{"d_model": 576, "n_kv_head": 9, "head_dim": 64, "activation": "quick_gelu", "positions": "rope", "init_std_qkv": 0.0336, "lr": 0.00207, "beta1": 0.95, "warmup_steps": 200}
Each number is 50 + 15 x the weight over its row's rms, rounded and kept within 0 to 99. Layers, rows and columns count from 0. The size before them is the row's rms in percent of the matrix's.

# layer 11 MLP up, 2304x576, rms 0.0895, rows 387-495, columns 320-383
096:62 49 42 45 61 36 41 50 40 55 78 94 62 34 44 59 19 35 59 35 51 72 34 45 78 62 61 38 42 53 30 67 67 53 59 54 54 68 13 53 60 58 67 54 57 52 55 00 55 22 78 41 44 33 31 53 44 66 40 64 57 52 62 26
101:79 64 50 33 30 37 58 87 52 68 84 61 26 49 34 55 46 68 36 19 67 66 54 23 31 35 46 33 58 62 71 30 44 52 63 30 44 71 35 26 58 51 45 47 35 44 63 37 59 32 36 45 17 32 56 33 54 55 49 34 36 83 31 46
129:65 74 49 63 88 36 44 54 41 61 51 47 49 61 42 66 50 57 38 40 44 21 49 31 36 63 54 33 62 57 35 63 59 24 68 37 86 37 52 56 42 74 48 48 45 45 58 35 56 33 30 64 35 11 54 69 75 55 25 44 47 66 46 52
097:51 55 22 40 69 41 40 48 21 50 77 69 75 59 47 51 20 43 33 52 69 50 76 57 54 45 41 55 62 59 60 31 50 39 70 36 58 56 22 38 49 53 27 53 44 74 27 33 39 42 31 72 57 64 57 50 60 61 67 60 41 57 51 42
092:65 56 65 45 30 24 45 39 39 50 54 45 57 29 09 51 41 78 59 52 76 49 59 61 64 52 61 36 62 55 36 63 61 42 58 03 23 51 73 53 40 68 45 47 44 39 68 47 68 46 62 31 58 49 57 62 22 78 56 53 34 56 43 50
098:46 30 67 23 47 50 61 88 28 26 48 34 44 08 53 82 56 70 68 66 63 96 68 61 50 29 48 66 53 64 46 54 86 59 70 59 59 58 73 56 60 52 37 62 50 38 54 71 41 47 54 49 77 54 79 66 24 50 48 64 61 51 46 64
101:48 83 37 71 94 37 54 30 46 41 40 60 42 45 56 53 51 32 41 69 47 57 37 41 52 41 25 59 26 33 29 54 50 30 52 40 70 44 48 32 63 38 68 32 33 49 56 63 68 18 31 46 72 48 32 36 56 64 56 62 54 42 24 70
100:56 75 56 56 66 08 12 59 51 57 55 35 46 28 64 52 39 45 55 34 32 45 46 49 61 26 39 51 19 32 45 48 48 59 65 37 39 50 30 53 34 65 41 67 59 59 66 67 66 72 60 67 75 64 66 47 67 69 47 54 44 64 36 58
119:77 44 49 34 51 60 48 45 58 52 45 31 46 36 04 46 50 31 64 61 56 53 46 35 71 36 28 25 71 70 40 77 62 42 61 45 48 38 50 46 61 42 66 69 56 55 63 60 74 46 66 62 60 79 55 66 40 39 42 63 51 15 46 58
102:46 65 41 37 29 77 47 23 47 63 37 54 79 51 61 47 34 53 63 75 65 60 37 66 44 33 64 63 67 29 73 48 35 42 59 57 62 46 56 57 55 49 30 44 52 39 45 24 69 52 70 46 53 52 78 28 56 48 36 60 42 53 47 58
101:42 62 60 29 38 35 52 77 41 68 47 38 73 30 69 38 59 57 46 74 38 44 61 58 48 69 74 47 78 39 59 45 55 53 51 63 39 29 41 69 48 53 77 83 52 54 78 49 72 41 53 57 40 85 42 64 37 62 42 63 44 67 36 76
114:54 58 58 98 65 71 70 56 54 36 48 64 42 48 52 61 59 64 64 46 30 49 56 42 56 51 41 59 36 41 52 57 60 76 56 28 45 61 74 49 65 57 32 42 33 37 68 26 60 61 70 49 53 43 44 44 50 22 77 65 68 40 44 45
094:39 36 57 41 51 43 35 38 53 48 47 53 35 30 49 52 21 51 36 13 57 66 43 50 60 10 50 72 14 85 50 67 55 21 63 36 47 41 82 44 29 40 47 41 85 34 45 47 60 62 53 51 39 65 47 34 29 24 37 44 63 40 62 61
096:46 65 56 53 29 52 37 65 50 39 48 49 46 27 34 63 43 42 59 57 45 83 47 40 47 83 42 53 56 54 58 41 36 41 18 57 70 29 34 71 62 28 63 47 46 56 50 50 39 69 54 87 68 49 41 27 35 36 46 34 61 50 65 79
100:29 73 50 78 39 28 39 54 43 63 49 49 61 42 47 56 39 50 48 59 78 64 29 67 49 41 31 77 43 28 58 42 44 56 54 58 67 58 16 59 52 65 67 65 47 32 42 35 47 46 55 53 52 61 31 49 22 57 46 56 36 42 35 54
098:26 61 28 60 63 22 50 49 61 59 30 28 49 71 44 63 79 48 29 55 26 51 23 38 56 88 44 29 40 62 48 44 30 73 17 42 50 54 33 55 71 64 63 47 42 59 53 70 54 48 81 54 62 72 44 78 44 61 38 47 56 29 54 56
095:18 57 46 86 70 43 36 52 81 52 41 63 67 64 55 78 33 46 32 43 34 64 55 63 60 58 37 36 40 61 34 36 61 46 57 77 49 39 45 39 57 75 72 42 49 16 40 33 69 42 47 47 63 15 48 46 85 61 59 57 46 58 44 52
093:39 46 64 39 58 59 51 44 59 30 64 29 23 50 45 72 24 48 72 56 50 50 27 28 52 54 39 62 68 40 60 76 27 46 58 63 53 37 33 35 57 55 48 43 60 67 81 53 44 54 74 59 42 68 67 21 58 46 59 41 36 51 42 59
102:28 50 30 59 36 61 33 63 47 55 22 48 60 30 22 67 55 73 65 49 36 35 37 29 50 36 57 40 36 23 49 47 50 50 49 70 33 44 47 61 27 52 34 38 27 57 66 40 66 78 56 69 56 40 55 12 71 76 48 52 22 48 70 51
097:59 69 43 74 60 54 60 47 47 57 27 74 66 59 58 37 82 49 40 60 60 19 43 47 60 41 48 48 35 48 40 65 34 50 58 09 51 53 42 52 48 49 36 68 54 34 61 44 59 37 39 73 46 55 51 53 57 27 41 24 35 29 33 45
097:63 79 42 32 37 44 53 24 50 33 40 77 46 62 65 46 63 31 49 50 52 32 63 65 56 62 81 34 37 48 58 56 45 44 75 52 70 40 46 34 55 51 60 30 42 47 56 58 58 68 45 50 53 65 61 59 51 10 24 79 25 42 57 30
110:33 21 59 47 20 56 25 55 41 32 34 61 60 44 45 40 29 41 27 85 53 43 36 40 50 58 44 59 52 44 52 57 37 99 44 64 48 60 75 44 39 42 40 28 60 51 59 39 42 29 47 57 68 32 26 49 42 47 48 49 58 52 40 42
101:46 41 52 26 35 55 67 37 33 84 44 46 60 36 36 63 46 43 44 37 69 53 59 43 29 56 25 42 65 63 61 50 67 47 80 43 51 54 36 22 52 45 40 29 54 76 71 52 45 38 68 43 50 54 43 40 84 83 57 44 44 11 40 46
096:37 31 59 32 36 40 58 46 58 77 38 65 61 45 65 50 44 53 69 53 65 51 63 51 79 81 38 68 31 55 58 56 45 58 41 78 44 33 43 57 28 31 46 52 31 36 54 51 44 60 83 32 54 22 57 22 55 45 28 54 57 46 59 41
100:55 53 32 69 65 48 46 54 21 61 44 76 71 42 32 65 38 20 72 24 47 56 45 61 49 66 27 54 29 73 46 45 46 30 71 35 43 67 53 70 26 59 31 53 55 39 53 74 55 49 52 38 66 32 41 58 50 63 21 58 35 67 26 38
096:49 77 45 46 25 37 49 58 55 47 58 46 55 55 35 67 47 25 53 32 63 60 71 27 48 52 32 62 15 55 61 69 47 43 72 75 58 50 41 62 70 58 40 51 70 58 46 61 55 55 32 53 22 27 18 58 39 57 38 38 40 70 27 57
096:37 36 40 54 34 66 53 58 28 52 58 68 50 51 20 64 61 47 51 77 52 37 57 52 60 47 22 37 36 27 41 27 79 42 45 70 45 65 54 61 39 64 47 80 42 51 36 47 60 60 63 53 55 63 52 34 55 30 46 71 88 63 39 48
101:55 64 10 53 57 41 54 64 55 37 59 60 47 25 48 35 39 77 51 57 42 36 73 23 60 49 69 45 24 30 52 39 61 44 65 30 57 35 47 32 72 59 70 53 29 51 45 53 40 30 57 44 69 54 99 77 40 50 43 53 46 41 45 49
095:76 37 34 47 42 63 67 24 72 52 88 64 44 45 57 61 78 42 59 67 58 74 56 58 52 40 44 62 13 29 53 37 62 79 58 60 75 79 50 54 52 69 57 46 61 49 39 34 70 35 36 39 39 43 36 56 41 38 49 25 28 62 60 59
119:25 50 57 54 28 46 70 27 51 62 56 57 46 46 54 36 39 44 63 78 61 47 62 49 45 64 71 47 74 73 38 40 96 81 54 58 75 28 31 30 47 73 76 67 29 60 53 72 71 71 34 50 63 55 41 69 50 39 50 30 39 88 67 52
097:51 58 00 49 51 35 65 45 48 81 60 42 58 28 56 69 52 24 64 79 38 34 65 64 54 63 61 40 50 53 74 36 50 72 29 57 44 54 39 44 83 48 58 28 80 39 61 39 70 48 59 26 52 40 54 77 34 24 68 18 50 49 54 41
099:30 28 56 51 29 55 46 45 51 73 55 41 49 47 58 18 63 45 23 31 64 51 67 47 26 65 66 49 50 81 52 61 45 57 48 70 50 44 56 51 54 31 08 59 35 63 47 54 33 54 69 64 50 38 25 65 45 39 48 55 45 51 42 05
112:51 33 57 78 46 67 26 14 76 78 63 36 27 88 58 38 37 38 48 21 51 30 36 59 64 58 52 43 68 20 40 59 36 54 49 59 27 65 57 63 37 54 44 43 53 37 31 57 79 45 58 44 55 56 48 27 46 84 69 50 59 52 47 57
099:41 67 58 32 74 38 43 47 75 51 27 42 21 59 55 65 61 53 53 50 41 31 41 42 44 56 38 43 38 40 33 33 50 90 42 71 40 14 51 69 44 57 29 60 57 57 64 45 59 47 48 56 34 42 17 41 45 59 47 58 45 63 54 43
100:71 37 60 52 30 49 72 49 36 35 47 51 54 49 31 34 43 44 69 39 55 38 44 41 47 48 41 64 51 50 30 29 62 43 73 38 49 33 11 50 46 55 48 42 59 21 24 55 36 28 40 43 53 54 58 46 48 43 37 63 32 64 24 55
109:54 47 55 56 70 74 51 37 45 55 56 62 40 59 54 18 52 41 64 73 36 76 81 52 34 68 31 25 43 22 50 48 40 31 58 56 51 68 75 53 44 63 60 45 44 49 62 47 58 58 27 50 52 55 52 37 92 59 59 30 50 67 36 45
097:28 50 36 46 37 30 41 39 67 75 75 49 46 51 43 74 50 67 47 69 44 51 48 54 52 36 46 41 31 61 58 56 31 61 33 16 45 37 39 52 80 31 39 58 51 28 31 48 55 77 86 54 58 34 39 49 60 67 47 47 55 49 46 64
109:30 24 38 70 58 44 39 33 45 47 69 70 50 70 57 36 59 63 45 67 35 61 57 58 54 60 32 52 56 47 64 60 53 41 52 37 54 46 50 30 45 71 61 47 18 42 59 39 25 63 52 47 41 14 28 40 68 42 48 31 45 24 24 34
103:64 68 63 56 41 42 49 64 66 47 43 31 66 48 38 37 57 87 56 48 35 46 39 42 43 66 47 50 79 43 60 15 46 38 59 52 39 33 61 52 63 56 45 23 64 21 55 36 61 39 62 34 39 35 44 57 60 29 77 46 45 37 71 47
094:77 61 65 79 55 88 46 52 77 35 64 42 55 34 59 56 61 44 55 54 50 54 58 59 65 59 69 80 36 71 40 58 47 60 70 47 40 41 46 35 68 49 69 80 56 64 44 37 35 47 51 34 71 67 55 45 60 20 64 43 32 47 60 40
092:44 43 73 26 67 48 59 68 99 25 53 56 37 74 38 84 49 28 61 52 47 37 00 46 29 56 37 53 47 31 56 56 33 47 38 34 49 32 56 40 12 41 33 46 56 44 50 60 56 33 50 62 60 55 31 48 37 41 30 43 50 87 37 54
102:51 55 87 63 73 35 52 49 41 21 34 53 75 62 50 46 50 44 61 51 73 47 82 21 82 77 74 53 60 34 57 48 25 54 56 24 58 58 17 60 53 58 72 47 83 36 44 56 46 50 31 64 45 36 73 45 54 40 37 41 71 50 53 59
098:43 55 33 83 59 40 34 62 53 37 47 72 34 39 51 20 67 46 45 74 39 74 64 58 58 42 67 60 39 61 59 51 40 23 40 41 46 51 44 35 64 56 48 46 62 72 57 42 43 47 59 41 51 64 35 77 30 44 67 45 49 75 52 67
085:32 59 64 63 66 86 27 66 36 36 59 50 56 63 42 68 27 65 26 54 36 35 36 51 31 79 57 63 55 46 57 76 41 69 50 42 28 61 50 54 42 69 42 47 31 66 28 37 47 33 56 43 41 37 34 52 61 63 29 90 43 50 49 44
098:62 46 25 69 37 41 36 39 56 66 08 59 03 42 28 49 54 40 68 31 63 64 44 29 51 60 33 37 34 24 49 71 21 48 37 39 52 54 66 56 68 33 57 26 49 63 40 55 86 56 31 44 46 38 66 25 20 63 52 61 43 32 44 55
103:41 49 49 60 51 51 55 56 52 83 35 60 66 53 43 59 74 46 56 38 49 34 68 48 41 61 49 31 32 69 43 47 31 65 35 50 49 34 51 58 67 19 45 45 46 27 56 49 40 52 43 48 49 38 41 61 54 60 51 44 49 65 30 77
101:65 41 53 54 47 26 45 43 45 34 52 52 44 31 54 44 37 47 48 42 48 58 63 21 55 53 52 60 46 53 33 56 39 50 32 34 40 66 83 32 50 71 60 39 51 44 22 36 44 49 67 09 60 62 79 60 70 17 56 58 46 66 48 34
108:61 36 31 41 47 53 73 57 52 30 47 65 65 41 71 54 46 33 65 36 38 50 61 51 42 33 68 55 21 48 42 23 57 65 55 37 33 62 48 43 42 50 29 39 55 67 73 64 42 33 60 60 34 47 55 69 78 53 64 89 40 23 69 31
105:33 51 42 25 48 48 33 46 72 14 52 69 37 76 44 36 42 62 49 45 22 45 31 39 55 32 59 22 57 31 59 73 61 31 52 81 61 72 28 59 57 36 91 58 50 49 75 53 46 36 57 55 47 45 61 55 61 36 62 67 57 65 41 43
100:57 21 60 53 67 14 24 55 59 62 70 52 46 49 18 53 30 61 33 73 50 33 54 39 67 68 61 49 44 32 46 50 69 31 58 50 34 66 70 31 56 71 61 49 59 63 56 63 51 80 43 45 73 63 42 30 44 68 25 35 63 47 36 56
101:59 37 29 35 53 66 72 40 68 47 51 45 36 40 53 49 66 83 32 37 65 54 57 40 69 83 53 46 38 53 55 55 14 58 26 50 67 54 49 43 75 55 70 74 66 57 31 56 78 75 55 57 80 61 81 26 58 72 78 58 46 53 45 42
090:60 42 36 54 53 43 49 45 23 68 58 47 51 39 49 36 44 52 53 41 73 28 49 46 58 43 19 56 54 67 62 30 58 45 28 40 54 54 29 56 64 40 49 36 43 80 40 56 61 33 56 41 71 33 61 25 52 67 54 57 83 61 27 59
102:87 64 57 38 51 47 59 50 46 49 61 50 31 51 41 43 30 31 57 23 59 47 30 33 44 62 76 39 63 57 58 57 41 33 50 47 48 47 34 31 71 72 60 42 42 52 52 53 46 46 33 66 54 46 50 77 27 45 52 61 15 42 31 75
106:20 45 50 52 54 28 26 40 57 58 67 58 41 41 53 24 36 50 47 56 26 65 52 42 56 55 48 40 85 59 57 41 62 69 56 73 67 46 34 50 72 56 57 43 76 38 53 52 24 38 63 21 66 64 49 61 55 81 47 22 52 42 32 60
105:36 44 40 60 33 62 54 39 26 52 63 58 59 15 45 74 52 49 62 28 54 44 57 39 67 43 62 54 53 36 29 52 06 46 49 46 71 76 32 48 43 51 49 46 40 48 51 19 61 41 30 54 59 34 38 32 49 29 68 65 47 45 48 85
098:71 59 50 68 47 42 55 35 71 00 73 63 65 39 39 34 72 42 58 70 75 46 61 50 26 47 43 43 68 56 39 56 39 52 50 70 61 52 56 34 38 23 62 00 69 26 41 70 46 46 51 70 58 49 56 61 40 60 50 56 63 51 50 42
098:23 35 48 50 33 43 56 54 60 35 53 67 64 56 39 17 46 58 16 42 19 46 47 52 42 53 36 37 50 64 33 22 58 39 39 45 50 38 33 38 40 57 46 42 48 80 97 47 56 44 48 61 73 70 55 43 41 67 54 63 43 65 58 53
093:63 52 48 64 55 59 42 78 69 49 41 61 41 41 46 52 71 41 42 45 52 36 46 80 47 53 73 38 59 60 35 22 39 57 45 48 97 56 56 38 35 49 51 47 48 40 37 50 47 42 80 61 37 36 56 48 42 33 66 48 70 58 31 56
096:30 38 36 62 41 91 47 40 72 35 48 56 28 74 55 69 43 27 72 50 65 50 71 40 47 48 34 43 23 48 53 57 34 43 65 45 72 88 50 53 46 78 85 65 58 76 42 77 62 40 51 66 51 47 58 47 53 43 51 75 77 59 41 56
100:49 85 54 57 43 78 53 40 39 65 54 59 44 31 60 37 44 52 42 10 29 63 53 31 34 52 32 70 01 75 51 49 40 52 74 79 51 63 51 43 61 46 51 67 62 53 55 28 34 45 75 60 50 91 56 48 54 37 29 46 41 65 35 35
094:68 58 48 68 53 67 30 32 60 39 31 68 42 48 17 77 36 33 54 32 51 60 47 36 62 58 38 70 83 29 53 48 25 44 57 42 28 54 70 40 76 26 41 62 70 35 49 47 60 17 70 46 54 67 41 24 51 35 50 80 45 61 31 29
097:57 40 50 75 36 65 75 33 57 37 74 65 37 50 46 21 71 47 67 43 72 75 38 64 53 64 58 71 66 40 32 46 76 37 27 40 57 59 64 60 64 63 46 56 41 61 31 46 39 15 22 53 26 60 42 55 53 39 40 44 34 33 38 92
104:34 13 42 40 74 28 49 57 44 49 60 17 48 41 72 34 49 30 31 61 55 62 66 40 46 40 34 46 55 26 18 53 32 63 90 46 78 31 24 41 66 67 50 40 70 75 52 39 74 56 47 43 45 38 67 41 58 57 73 69 30 31 54 63
093:41 30 50 40 23 47 38 41 58 38 84 56 50 65 47 74 44 50 37 53 30 39 58 46 63 57 52 64 50 56 68 43 51 50 47 55 62 21 24 50 46 61 73 79 52 27 39 72 63 32 69 69 51 54 64 69 39 66 34 21 62 61 51 49
095:70 52 82 54 34 38 40 56 31 51 57 95 40 36 60 42 58 54 58 49 41 64 25 45 71 45 36 48 58 15 75 62 65 64 62 48 89 55 42 48 39 58 53 35 26 54 61 70 55 58 55 42 48 50 72 26 29 72 45 54 42 60 25 60
108:57 58 62 60 33 57 51 46 46 47 70 41 37 51 53 85 63 45 50 38 60 79 62 37 44 61 72 37 53 67 33 52 50 76 47 36 50 41 72 86 73 65 63 46 44 52 40 74 78 29 51 49 46 49 67 58 33 66 10 12 42 52 45 29
105:52 56 60 38 49 33 36 53 47 98 49 58 65 41 37 30 54 52 52 56 56 21 51 52 31 48 99 45 49 46 71 26 39 60 66 27 87 27 58 54 54 54 48 58 34 52 27 56 71 35 49 29 61 59 62 54 41 71 77 46 28 76 47 46
099:38 42 40 61 46 53 48 36 41 40 32 59 58 57 60 72 41 37 63 78 38 53 41 47 77 53 69 63 18 28 57 35 44 40 71 56 45 38 52 48 41 64 60 45 42 48 31 73 75 63 74 56 39 55 39 42 35 56 65 54 49 45 54 43
090:36 42 57 39 44 52 57 47 68 44 46 47 59 58 54 70 66 81 46 51 63 56 52 42 46 74 11 25 46 56 41 59 49 45 74 59 51 66 58 60 59 46 34 48 85 52 72 26 59 82 34 60 59 60 90 47 64 46 51 61 30 46 46 57
095:59 36 27 61 25 27 60 66 45 31 63 59 42 35 46 61 75 50 76 49 71 45 52 46 57 51 30 58 55 44 32 68 46 51 53 68 51 67 38 36 78 65 47 59 40 51 63 49 61 46 46 40 50 61 45 34 31 50 51 56 63 60 30 58
098:31 42 62 60 33 63 45 46 69 66 75 56 48 45 45 27 40 53 23 59 37 31 27 33 63 50 52 21 55 34 29 50 47 29 28 37 63 61 47 37 38 31 66 46 54 45 26 40 66 33 51 63 45 36 58 62 34 59 63 80 54 65 42 67
094:36 46 51 86 33 68 50 51 40 51 48 32 47 59 54 39 64 36 86 54 46 71 50 85 26 53 37 50 46 38 57 61 45 65 86 52 55 58 45 44 55 68 65 64 33 27 48 43 50 81 73 52 40 65 60 54 67 61 65 29 33 56 53 45
092:28 34 61 41 40 52 49 70 78 75 18 95 51 53 34 38 71 33 40 53 46 63 43 47 36 54 51 45 24 36 27 72 29 78 52 34 34 43 30 55 31 45 41 33 66 37 39 40 66 45 31 57 72 41 45 72 51 86 50 57 51 50 44 50
098:71 46 65 34 48 76 53 74 47 77 53 58 52 41 49 65 57 43 41 47 48 18 33 75 53 66 61 33 49 49 41 55 49 59 15 57 36 46 74 36 22 87 44 40 62 27 38 60 49 30 30 54 47 39 56 36 33 49 28 50 42 31 47 46
101:76 39 59 48 28 42 17 38 58 41 68 75 48 34 43 49 34 40 49 44 16 58 27 52 40 54 54 50 54 52 28 33 37 29 87 07 27 40 72 56 47 31 95 59 47 48 48 61 58 41 44 37 36 47 51 68 37 36 58 50 37 19 42 20
096:56 54 43 79 85 42 44 25 58 46 51 44 68 21 54 44 53 74 27 42 85 44 39 33 37 53 30 59 41 56 84 52 70 36 75 70 52 46 35 55 49 59 54 54 57 62 26 13 41 50 33 41 59 52 54 50 58 18 48 44 52 52 42 60
098:46 55 63 68 60 51 43 32 30 82 22 44 49 50 49 11 27 48 66 54 45 62 57 52 33 51 34 69 64 50 45 57 58 51 66 21 62 29 58 74 61 41 51 56 51 51 36 59 40 47 65 38 38 24 70 53 50 50 50 29 48 60 63 72
097:29 54 41 56 67 13 41 30 38 63 61 56 25 46 51 50 66 80 38 49 95 51 41 74 61 52 65 36 35 62 60 30 54 71 40 53 29 28 70 56 47 38 55 40 43 47 40 57 51 32 61 56 58 35 50 58 83 60 37 53 31 41 43 37
108:29 35 31 59 56 52 43 83 55 60 56 41 63 42 33 59 43 82 19 61 51 54 40 34 21 45 14 75 69 48 50 58 51 62 59 70 69 70 52 57 34 45 26 57 34 29 55 52 58 37 49 69 56 49 62 79 70 08 41 32 54 11 62 57
108:38 49 37 77 36 65 31 69 45 34 76 49 82 48 63 40 36 48 49 60 53 56 43 62 53 60 34 31 53 43 88 31 39 32 52 52 63 45 50 53 59 33 45 57 48 54 58 48 41 40 61 37 32 64 53 58 45 56 31 39 34 63 38 51
100:60 65 76 44 46 57 63 44 31 67 26 51 50 42 30 45 50 53 56 48 65 56 57 60 27 61 61 52 55 73 49 31 45 44 64 68 52 73 52 61 64 68 44 32 63 71 62 67 71 51 56 22 52 68 31 49 44 13 26 39 52 43 53 64
096:42 50 66 54 68 39 46 73 34 32 55 56 30 57 37 53 33 33 54 71 47 40 45 50 67 64 38 29 53 39 43 63 39 61 45 46 94 55 47 79 23 62 56 60 82 58 43 36 48 51 33 43 48 48 60 72 35 40 63 60 53 35 63 47
096:45 41 32 62 32 41 43 66 45 55 73 39 42 66 65 68 61 59 35 64 41 47 39 38 73 61 29 42 49 57 33 25 44 29 51 38 75 45 42 58 62 43 56 30 62 54 25 66 64 56 51 43 62 69 43 42 56 26 70 77 48 71 41 48
099:59 53 75 49 47 44 26 41 66 64 50 55 32 44 51 27 39 51 33 33 62 44 52 63 48 45 63 21 35 72 37 34 72 38 67 56 27 29 59 45 39 79 53 30 77 54 61 25 71 45 74 25 76 68 57 50 78 37 71 78 64 71 32 66
096:35 35 60 54 46 50 58 54 46 58 42 65 41 72 51 55 38 18 36 30 33 56 36 11 36 57 30 64 46 63 35 49 55 53 36 37 56 56 74 62 30 66 67 66 61 59 76 48 46 42 49 31 43 59 69 41 64 57 53 43 59 47 32 39
102:25 48 29 43 63 45 60 53 62 54 52 56 54 53 49 35 27 37 44 53 41 48 54 26 52 59 52 61 49 21 56 48 41 50 58 40 68 76 55 38 64 58 56 56 15 40 59 45 47 09 60 47 51 62 62 73 52 30 41 32 35 36 63 80
093:40 55 57 44 48 75 45 58 47 69 55 44 51 31 60 40 44 38 56 35 56 57 35 26 20 66 30 45 45 37 55 44 48 72 58 39 38 45 67 54 33 59 36 50 62 37 44 35 68 51 43 37 51 04 22 95 41 32 26 66 51 57 37 62
103:38 18 50 57 60 64 38 57 31 36 63 56 63 65 40 58 43 55 54 47 60 47 39 21 38 45 34 44 66 57 37 27 37 40 36 47 41 30 43 43 46 53 57 57 32 66 40 19 55 78 45 60 37 44 45 68 40 61 41 50 63 36 59 50
113:51 32 56 24 88 35 66 55 36 76 68 36 67 76 32 27 43 49 28 55 54 57 40 23 69 61 34 47 31 36 69 51 37 47 76 41 47 61 43 53 39 79 58 77 61 57 38 57 43 62 42 44 66 65 61 39 64 37 35 63 75 43 47 35
101:44 19 27 57 51 54 51 25 06 49 46 78 29 41 31 66 23 28 47 46 52 93 76 48 55 52 80 42 31 78 37 46 23 53 89 43 49 47 56 70 40 55 64 49 53 57 62 94 44 73 52 44 51 20 54 50 25 51 57 41 55 50 65 28
101:64 68 54 41 83 35 60 42 60 20 49 70 28 62 53 62 58 16 63 27 61 46 49 29 69 61 58 55 18 53 33 38 45 56 34 34 45 48 56 65 24 65 31 54 25 28 58 26 50 96 48 33 54 84 45 24 62 72 54 46 36 49 65 59
101:42 45 40 42 63 52 21 32 56 35 65 39 39 47 40 71 64 50 69 39 54 48 42 47 36 37 60 54 63 47 59 71 34 63 60 63 51 65 52 50 61 77 39 21 54 43 56 25 49 41 17 26 65 24 49 67 68 39 75 34 33 39 31 34
108:46 43 51 33 62 78 41 54 34 37 52 61 68 65 54 25 41 60 48 49 59 47 71 51 49 62 53 47 69 55 23 48 62 15 47 57 61 36 56 49 66 30 66 51 94 58 50 40 72 59 41 59 61 49 48 56 60 29 19 50 28 47 39 40
096:41 57 62 54 49 39 38 53 47 51 42 84 71 13 50 32 53 53 73 34 36 85 57 22 26 70 40 61 36 43 60 58 23 74 47 47 66 34 58 53 93 67 70 46 42 57 29 38 40 18 21 68 41 60 51 41 53 45 56 48 49 49 44 38
109:46 57 60 61 32 92 55 50 48 44 51 46 44 46 54 66 72 72 27 46 62 80 70 43 42 43 39 71 51 59 65 66 81 68 56 49 72 38 81 62 31 59 37 49 15 70 46 53 58 36 48 71 48 48 43 31 66 52 37 62 77 64 50 52
100:77 50 40 41 33 62 73 37 53 22 43 69 51 39 64 26 37 44 54 39 66 53 40 43 43 77 46 29 37 55 47 29 55 51 65 57 30 28 45 43 61 32 49 41 37 58 35 66 50 58 45 32 34 57 35 43 37 55 53 55 60 41 39 73
100:41 47 57 38 85 68 44 51 59 53 25 69 40 69 52 45 58 57 68 56 56 48 51 39 46 55 20 58 49 30 47 59 56 56 41 66 70 71 42 38 43 67 42 46 43 63 30 70 62 68 67 62 31 32 46 24 46 17 87 44 38 53 55 41
098:44 38 40 46 78 63 09 98 68 34 53 54 30 72 52 69 40 49 31 54 46 53 48 57 42 58 23 41 67 33 63 42 34 33 51 63 41 54 64 63 52 46 70 40 55 33 62 84 53 37 44 43 69 55 39 99 28 50 69 55 51 52 25 64
100:50 50 37 20 63 54 48 40 44 36 56 42 10 45 71 71 53 51 76 40 51 52 38 54 43 47 79 47 66 46 86 37 43 42 50 34 18 48 67 34 56 64 65 57 47 54 40 76 66 65 54 64 64 51 36 20 16 41 47 45 68 43 47 37
105:54 52 41 53 67 61 41 34 37 48 45 59 60 45 40 99 45 49 17 56 59 64 39 40 44 65 47 42 65 55 37 34 50 54 17 35 61 41 71 55 49 34 42 36 37 49 48 56 43 30 42 53 38 52 35 58 54 34 48 77 07 56 40 50
090:50 48 35 66 56 35 52 18 73 53 54 32 49 46 24 73 53 42 60 31 71 57 56 50 58 39 48 59 62 62 43 44 29 61 50 53 41 56 55 56 84 39 48 99 41 63 53 30 46 74 65 63 48 55 59 63 58 20 75 74 90 40 36 28
091:36 20 27 60 33 48 49 57 52 48 59 52 53 14 27 29 59 52 65 42 70 75 89 61 57 52 42 37 74 55 99 50 46 35 42 62 39 67 57 70 78 41 58 49 51 64 65 42 70 35 63 69 49 55 41 58 36 38 08 68 45 38 34 60
111:46 74 43 40 63 54 44 68 55 44 75 81 63 07 64 40 48 71 72 57 62 45 55 48 34 48 36 43 32 68 70 38 51 63 23 43 36 68 42 46 36 82 59 43 53 51 47 51 70 37 38 55 42 73 29 51 55 59 33 30 63 63 17 44
107:58 43 55 45 08 36 76 51 59 49 57 27 45 27 46 44 29 60 46 71 55 65 46 65 10 57 60 54 46 74 41 53 40 63 51 44 62 49 67 29 30 53 48 77 74 40 13 81 40 50 46 26 76 39 80 49 83 50 72 36 66 61 50 69
097:69 51 50 40 55 66 40 68 71 60 47 58 38 22 44 51 37 32 56 55 57 42 53 44 47 60 50 58 72 57 58 33 21 56 58 50 60 41 48 62 59 61 56 38 19 36 60 50 53 79 66 27 38 64 53 75 35 50 54 27 67 81 46 30
097:69 36 54 67 49 58 31 36 40 43 26 68 37 38 70 39 93 69 46 41 55 66 49 46 65 45 58 37 11 39 33 21 58 51 41 37 18 42 15 43 65 54 14 74 30 51 19 68 58 41 63 48 64 06 60 49 28 41 38 49 42 48 48 56
096:46 53 54 46 63 30 43 63 79 62 52 57 63 35 42 60 69 41 44 49 44 30 59 53 26 44 38 76 43 49 51 34 53 64 68 65 31 47 69 22 51 60 50 41 48 41 56 54 60 49 59 27 31 49 22 54 28 56 52 35 78 85 52 61
105:46 35 21 51 41 20 61 64 48 61 41 52 55 41 41 57 52 74 29 50 58 43 49 60 59 41 55 56 49 38 62 69 56 68 36 54 66 70 56 43 50 73 41 45 31 16 73 49 69 59 66 91 53 55 50 42 62 48 61 35 52 54 34 55
099:48 51 29 56 58 39 43 48 51 62 43 38 40 35 38 37 78 79 42 57 47 49 80 60 53 40 56 29 35 48 51 56 53 27 55 47 36 46 54 56 61 42 45 46 30 89 53 75 56 17 61 57 48 62 62 66 36 32 43 48 44 63 18 32